Weights of a small transformer language model.
Size: 15 layers, width 320, 5 heads of 64 (1 for keys and values), MLP 640 SwiGLU, vocabulary 3274, 15M parameters.
Architecture: RMSNorm before each block, rotary positions, no biases in attention or MLP, untied embeddings, normalized queries and keys.
Training: a variant of Muon for these matrices, 5915 steps.
Each number is 128 + 24 x the weight over its row's rms, rounded and kept within 0 to 255. Layers, rows and columns count from 0. Numbers have three digits each. The size before them is the row's rms in percent of the matrix's.

# layer 7 attention query, 320x320, rms 0.0331, rows 28-40,91-104,155-168,219-232,283-295, columns 0-79
117:164105097099128135140148157110163142145150121138141156137136107139103123118159148109150116085172119105115128110100152112109141137138146097133150107121119094154120150097084108142106146217139156131123096131115112142100106115160146097111139130
102:148079098170125153109140092112154157143121099142134130087105108155120120103128089102147122104119128104103116088111144157160125122137101154064117161095111150160148151138116134145135146101184113082141153137113107125089143154132167099133121090
094:164146130170149109113104148170150154121137122114076129097127126115111138166058116142139118098100166140100158120144098094095149149147131129142097132117122109109125126086139075159132121158103143129105119110114206170114125108115121098094124106
095:160121084121129091118103154153124138092108118124138167170108095103087114130094137104093105169134123101126128153110125099113122114196139136145172100069151087108141103146135116130102166169161087127133080170101121102118166157117156154112102115
084:113105156148134087148113128104127141143140103114145121123101119103125106100127094159132152137103105161131125143107124133124125100139103122117200083161126098134083146125174146148126115135147155069099084135106130124134141123121147128115102098
079:107154115133129110102115095136099081081106195160126150156147155147113154165112123137141117117126128107154160151158132124093147158139162098111072132135143167097134104150116095147132148108124129159121135125176116099149156131149091151164166143
106:086123123140130126124127117154083138091120164118150110106123140149110128154095077146135153125111127125108141147112127139085109134163114137129151070130134120125133132153128098135155129090126128097114088117117148081177174173129104157163113151
111:121134117135139133114110166074151113142148093148112143148129119128149150121158160099140157148132154118120146152116145075144114094096115139118071175106122107151124144123114119111144165111113129135155188140138129159127131138110114117107165129
098:154125117114132137085090085119104122112135185113147101123140140138147125154159143160148119108143070148160115144128107124125143130139106099127177149142119151115139121103081109178096104143140131139134120105158117168088117104103128138157158107
114:135125137151089147135157127159139153134153136127123140148139113126122142131092089109116154152147090157102124066118123174128107168159108181145171122110118123120132104123143138097150117129114112103146124084058118148094158141119125112117099180
099:160129098130185141070130142117089099079147125122145148116113146134117124153148119108142119147146145089171112112091132128156160123113100078108112151102130130161132099106103088160178162122176138139162124140144131118105108106093137130124124076
096:116103093164095137121167126126138142106123084174151127166151098114108164110138114108121112092144154100115117147091186097151117092079142116097099138120156096167132130152123108159148162112132106150174184171130105110111125128124126128091107132
082:121105115136128106143067120138147114140116119169105153096092131091174113114119097168090155173076143141120123137139111178175159145140133147150141123138149127115112175118130099121132138164121147112140137100111129107127126098101146138100140159
116:168102113154156112119132156146129117097126146152133116105117123139089139096187161134169116088129164127111118084079112115122133132118078122165145142107134119125156133101101108114126113158158100102115128103138120121120178123166151123137158084
121:113099134097155132149187157141135124086095130131098131127096128098149104136129138133125135115153144133085151104045133142139155147137109132131103137070139103164139118118118146154139103126163125118103099130099160125124071136100128125114104152
112:151118124100106123103123122119162094116131143123146107158145110095102095122150139126133119139139156123173118106090110141133138101106137125128075148153139144157079126132086132156128133124117137130161139103151083137137106123146157142132080135
119:074139154112126109127140152167105148116116117111137137110127093099121117133169115111112147099132083131119127162133163111135109101106154103118154075163160115135154117121141113133130170149164170089117137147105159063105112127103106105096137097
114:099147117153149074107118119145086138120103101094156090114120144140112140085132135129113140114137130134113127161124128150100101128156159131112180109113124125161166124088122087153112089092108104143114112150129155109141104102113106114127161124
031:159155135200132086164089097097130112153055147143131157124109137097096120178127126146114157126133171135159115153146103131096126098168150098109100091159174087103157139136172126085140147094124134142116113110105124100133127111117100172143166134
046:077119119076154157107101124163131150107176128150155138100159105164127182152142115143167090099131090086125137149126110104173110116117119120133195151098116113107155119133105168131123145144129114123147132134167164126108160145127157171153146144
056:115123113122165128120145119168147116097128155156163113142118116146154181174131143195120103145123111110176122184148103116133112140143135151139141105128144106087171133130132088140131138114126102115115068146152171117100165128123127195186147148
071:168121112121157131132154146106143100136179111108133119133127122121107153065165135077108127118137131157139140147130159111112122097067143093085061149137121094176148161128128115149156127079118140153148145175135116174107114167104113088125117124
069:139136133127124135128087158143127118170148110187115112070109156125096129126149140111156117093135127122139144140134122125180123115106129099122082174107104170152113126106096155172119149127087155153163146143169114133110100169115140111109148160
081:133159141144112131123137155158164172108085126126139144147142119139132134157107136150113154114172112138165125103130128149130122186157131170129100106149096106117106133120155141142117145112107126117140101111143143147125132161134122147122136141
085:161178121133126138121175157132142157141118116094129154100148093110120133095107132103096171121183147107139104084168136103105107139122115095100088155137168103164145128088111144131153151099114126111120147123134101132128088131131117124115091113
079:135096108112133163194148168136169135131122133082142111169162127143109136150131108134146117139154129144115115110107184144163134131097156157125098111155108114130096088136139074138120108110138113149139134142143120181125136121157149103123130094
100:144160123161118134174162136087163082108125112118131097090142111137139185112122124108147132145172120122154129146133114139139145115125191083113125143162138173173123153115110110149150123120148119120155151106128095155089116168126119133132119110
121:132094124127103123115145121123141129157091139133073135141146116122133090146159124128139091073138156130147142142140131115159164146140108144130125141133114131152119109108140108129124092130159135110106160128147146097170089160150121120111160124
107:146096152139122135192156153121108154163117102121139147159123123167097113122109127115132121131137132133160128110146152112120114177127119126130157139098122118140071102150130145100088105177149091165156070135146127119139150079184147178131133143
119:137154104108147142126133122117105156108150095123112127137094153180087114117115094137158121120151131112141113095075119126131102151122124102106091142141120114115148142150101144153092120129133133145136137129132148140149144111164069185166125114
104:100159104122144112160103156147137158093083106087179144119091103128100117141160129125132082135172118141130140145151175139096129120150121114135155092107120139151135107136157125100119119125146146146138136150110167120100144151151115122110162127
109:132121160108163128122096107147144122091132126127132139134130162129147088151134111152152136102139143089142126080107155117124101157144142174145101134106186161111105138138142165137125094127121094162106083082122160133158117143132128185155131129
079:088147133141147089164170109126132158136151153104083127133111133112139151128073132175110137180149109102119124118111123158124095104103145122133159063147132099138103098133152163133121108124141162095099058143092122142150142116146182132139072111
066:128106148128153164103093112179143140107133166141110139190101096116141099158158160164151140097124141142175143116127096130136153156142138110086100110136107134106140161112090084162126120139105059182168145121149150103117122138129099123135129162
090:085159124102112131109125106123121173115113159119078102160117125119142147144089136146150133140123125123125113102098144112113144105122172134122151099145113099136119138096153161150171103164112129080126119150092169153129096165120158142136133180
097:131122098141136097101137103127110080163139127120124130096110129148128115069154154126111130160140127107115126119133115166149135145120130132142133171117119134172119113117111102161183143134151127126128151159119090190134119126119097163124118067
095:151090126141133079103112103172136105156142095095155108122147122125130089132116090179140134123128201153138132144137114119122104141178091147157150118133103153110120127105161088162089094087112136177102112099175121121100182106190117127149114112
097:074118141068081100094156135124135142132125127070138120189124142114145133130145129116158089086157122099089167095093166086119107109161158109120163097133113132131126144151144128120128138123132130131156144100112161085102156124129121140097110154
087:111180125100116128110074183129113113154099096108087132116116102100118087121107148138128156146125127116132126157155129141104170127171157064130118136147118142107098109102140110183112118116091141150166159166139157155132135116140097124161157155
085:111116099146091168082197121097112143139087151120086075103111133115100158128120150099104121131160145120135144107102169098157132129153130160125062102145154152165139157112149098137165148157121131115156145099136101106136113167082112123124093174
102:136123123123123121141109130114126144111112156132124093075080135127177092159095084153131120119134176124196128164117095104167138151165108118133135144125141122141171154127116134126133172135159139156099130141193112106151131112114108088110134147
088:134162141123144133149093101124195111096115139117135057128104160156154137147130163115137140148142138165081118123154105126126110082085135111206129142115137118155186139163161092134103135147122137173098147104160113174132128093094065120142120074
093:163124157096121149171071076056150121146137150142119116124159090142065157147123132117110109086144166151101125159102134102154129139115136134143087142094140160134134119126098110092080117158109092158143118130131068110137118135140136102146145109
098:174146091108115149108111118114084151127116118129132103151101087147112137134143136075127186105114123113101152080113174107139148108088142189114065162131106138151117143136137102132124104139155139122149117157104121104118099172120093109169118112
091:146081108139149166123128162145149093091129118143138143111146118138107123136115123145132155127098138153141162169078116104138169151122130104183088124110160114114119164146088129118129102182147088129095120147125153130111149101135095125106130169
090:160101132155142152134162185130171121098144083096137149145112090115105122111143151148090170131170121114148091130141160122111135126144111168171144122110100103121106147140146116079142125146155075164124144137141086109128087164127132120162088143
110:084150140131145122153136098145104162109115157145104153130090147119104188139066119131119133114104142127086147134129121141114146124111208109115117075151132112137133101127168076125106109148108129142122123147130136096173154152126090156171131123
096:091177112152115129130139124157128138084086137154123176138092126113079158150114130111136150133113103121095125107131126189128129150134156119143139099150150103147093100092133091119142140120154118101161129090115142109109167130152142160146087132
101:082139121108120163156169143134146144101119142118128157178123112148081154142122107116072153087129115131088130142128149097125098134123130147135133064134134111106123105131128127113121147119141152105135121131065121107133147177123136165131087145
100:133133101111106142112103125124145114148170124117131076112151122122098126100129127082091130157145162130111118117099120129182146080115123133155080159135116133093147144141130108126155113108142138136110189135107120151101107114099085131108115095
096:106145121115100131089114096146126115081097153099151083117117154130094133161165167146138116137103153121170129145110101122150148162136148121107165111124113142126142132139137080155110127119109117138136105125151099124091143105091090143163117113
106:083111130133102115136170156138110122155094129126134156154146131117103154121151116106095157106146064097101158134129105131118127151146115119092118135161141111091143107159139158106175141116119148135126141128114104108144150163131121108072097150
092:137137080109165135071138168106116063131185117142129140114142076159139099128156153099123167143133133138129133103125153139126178122152118110096084137123121104137134124129093082162135135130138074159155093110122148123129153127103118165129141143
086:103112127129111123160120125168115088107140143145132138075137131106109155143094134142168095109111138124155144085148105114124112081101122145075176168131110143118147169114079143104128121115079142144114156120124093124128149103129140117125109092
091:155130081141157117104105111130122143150120102137120112114107133127107098149135119151107106098151168152152110141098148139120125102140083135086153158130111133107152160122144079118121151099123132128142154134153117166139153123149130128165191157
114:186101173153125150146130127167132128126123112130127147131143118119174120104168119161122137163137126144076151117119143136132114108127104152149147176125154129131109120153145105153126115125149139137143127116144137142111083138100154091105110083
103:107122160080109120107125126130186154167124137103096160160123157142192127162139109094145161107094151100126151131166170155136051113120100098130172180141164124136097138164144168145101144185142167166174127147170107115156110142098164176096097125
103:139140141148120130112123090162116130091152095176134096131128116139158145127098180059130080096102127174136147130121140135156175107084114136153103171123113123140188115091121108131100145138114100122124159138112120155128123154064161155132107152
127:134090123144128169128134134131144153086152101129111133105130163126112093124124149147146099051150157095133160120112099157116122147164146120133131091128096111159154069153144144149103090136126098160114163131119118144101142141146125148133137162
104:150150145091102103139137142125127112143097126094154152123127130152109122116151153099141135100142123162143127126145116117101168151134087153154135104146120140162129140094141154120105134106130089169123132127160134145102134127105147122104135123
061:134134143148138109110130126130131126148132149134140105141098127091131153094113140171123170165114111161090076137121090109115085073168127121155151069136116121129092146148165099135110151093101192101136106143149137109146148122126114095091115129
069:090138123124152132124136121152121148087104094148130156157123184131119102187108077140112124119104093143114122148120148136100105159137124125102152092129144091158146111137183087148142134143156116090111136136155148094166160161141135174111120129
077:082128143125157135146153123146129168124116111152138114107129154111116138123123130124136119106103122138112128182147117150124115099135154125116141070124184090145126124135195144108139097127114150091147116153108145097165159170131168161106091166
087:144119123138103117118142155108145084132126121124085145119175133144132113125154155098132124128116145126158148122135177158108103107096128111116054171101161110125123120137142163135149148125154149130143151161129110151151138081131115110133122126
092:108077119145130094093112074116085103102126147145141131176109120150100106158127091179119125107101137135151135153129119096125118130116112153122147130135130117114095167138129103163146109137139100150080160137166144130135138108151111161145153129
095:119153138139125147146141113134083148108102122125144154182133109150169144146127109126112167116158101123107163117144142120109090137117128137158112110165129132103125148161161114068155111151144169128090157121111130161161145160155126122095104114
094:165118143126145157102117128173142142128175154103100132153155110161144102128140141163150100181131152130158111129109101125127157140110121099116116157094164133134146097172126082147135134125129167149146137129165126133133138111159105158149097109
083:107136104111164153081134097156090128093148132130123099107148107119132150115158119094122130129134120133070121066122179094147108137118142149116164111144094131155100121118119134151158148149139112113133165115109083138123109145163135078138126062
# layer 7 attention key, 64x320, rms 0.0312, rows 27-39, columns 0-79
096:144081158119122130157136122110128101115145121093119126146134175143124110118145157118138088109128164139149082148133127142127170167134134147177143121148117137121121090110117114096110125128143093119109156160147150104082136145172134134148138116
093:132109091133099163130131135137087107103124109126136155152147130103132104102143118131153126086079086131100138099098113112155128119135143116135129164099116103122091162161127161138133138130154095127104139126111153097119123146154139143155121139
093:167133104149154134133116148115120120171093115106144103150121178106068159080135101162155141148153163151134113115125103142129115152130122082106072124099106121124122126164099150124120122113159143124097169161093112125167123130171127133121079104
091:110136133084162113134136127135106139086085109142136113120120133121135074152122104100102127146176107131146125145123160102130095117156104112118132149128122134133164110127164099134183116147185097099196140164122118083132154196137129135181150172
094:114134166159099126134141101081103134118127089132148124176072125143121110119096133148113107111156142150097135132115195087133112113143155148133102090119134122146156123139111083145124146096101112150112127095153110137162137117153137167142149115
081:188103112132119085123110165093131121168159145115127125115150113149148071091164134144141070134111176144171123129124065141154183155099113111119072200109133162105095154127144161168137109134131095143109137107105104143101130094170151131127145130
115:082097126148124163138143111129125161079154103109133130125138110075093188138088160079116135126128142140105133107116142108127099104108169121134123061155118081136153141139171124129133105134100129102097130115103107133108149160105144098140098171
096:098092110137147156148151124105104108108153144117156173203141121085151137146084099128104137128113132152133153120148137125106099127132154115124115078160137099109131120166127141154132092144148092149097101078134164125151129154157131124091128113
099:179140111174154103126117151113127107126100123160120161101122108099120092141138139117121140120130134136094152097137148138153131114172124165138114187126141159127101140109138135116128132114108142095152159120117089129096066102132194130094096133
100:141133111127101108097103108168115091141158164126124138137107176131116118118133114116161084183105144133144109171109092142129114172140126126122163124108154143130168133173111137155087152101128070126114134116128102107140141109163108164122097103
104:119108112133154144120175129125138138103168114118159127122168110123106101128117125169120148110106133124123101117113169144107112084113136108151093073164147147118117085139125121097141129123132122139100126130102163109154150122134090137122114149
103:156149133124086118060114126162145121151114154183118118129097142111157108097145145139122127088166138100124120146156112127145135132123113123103168157090143171148124125146132123138143129106129169158188143101153084130150083128151133122152163110
092:103133166154136165153146142100124175149100134110163124147158148135157152155161132116106150128098130143090131152192104087135101102159119130112118116120099110104132099109165111138090140166107161128131103132107128126148130116114117122130139087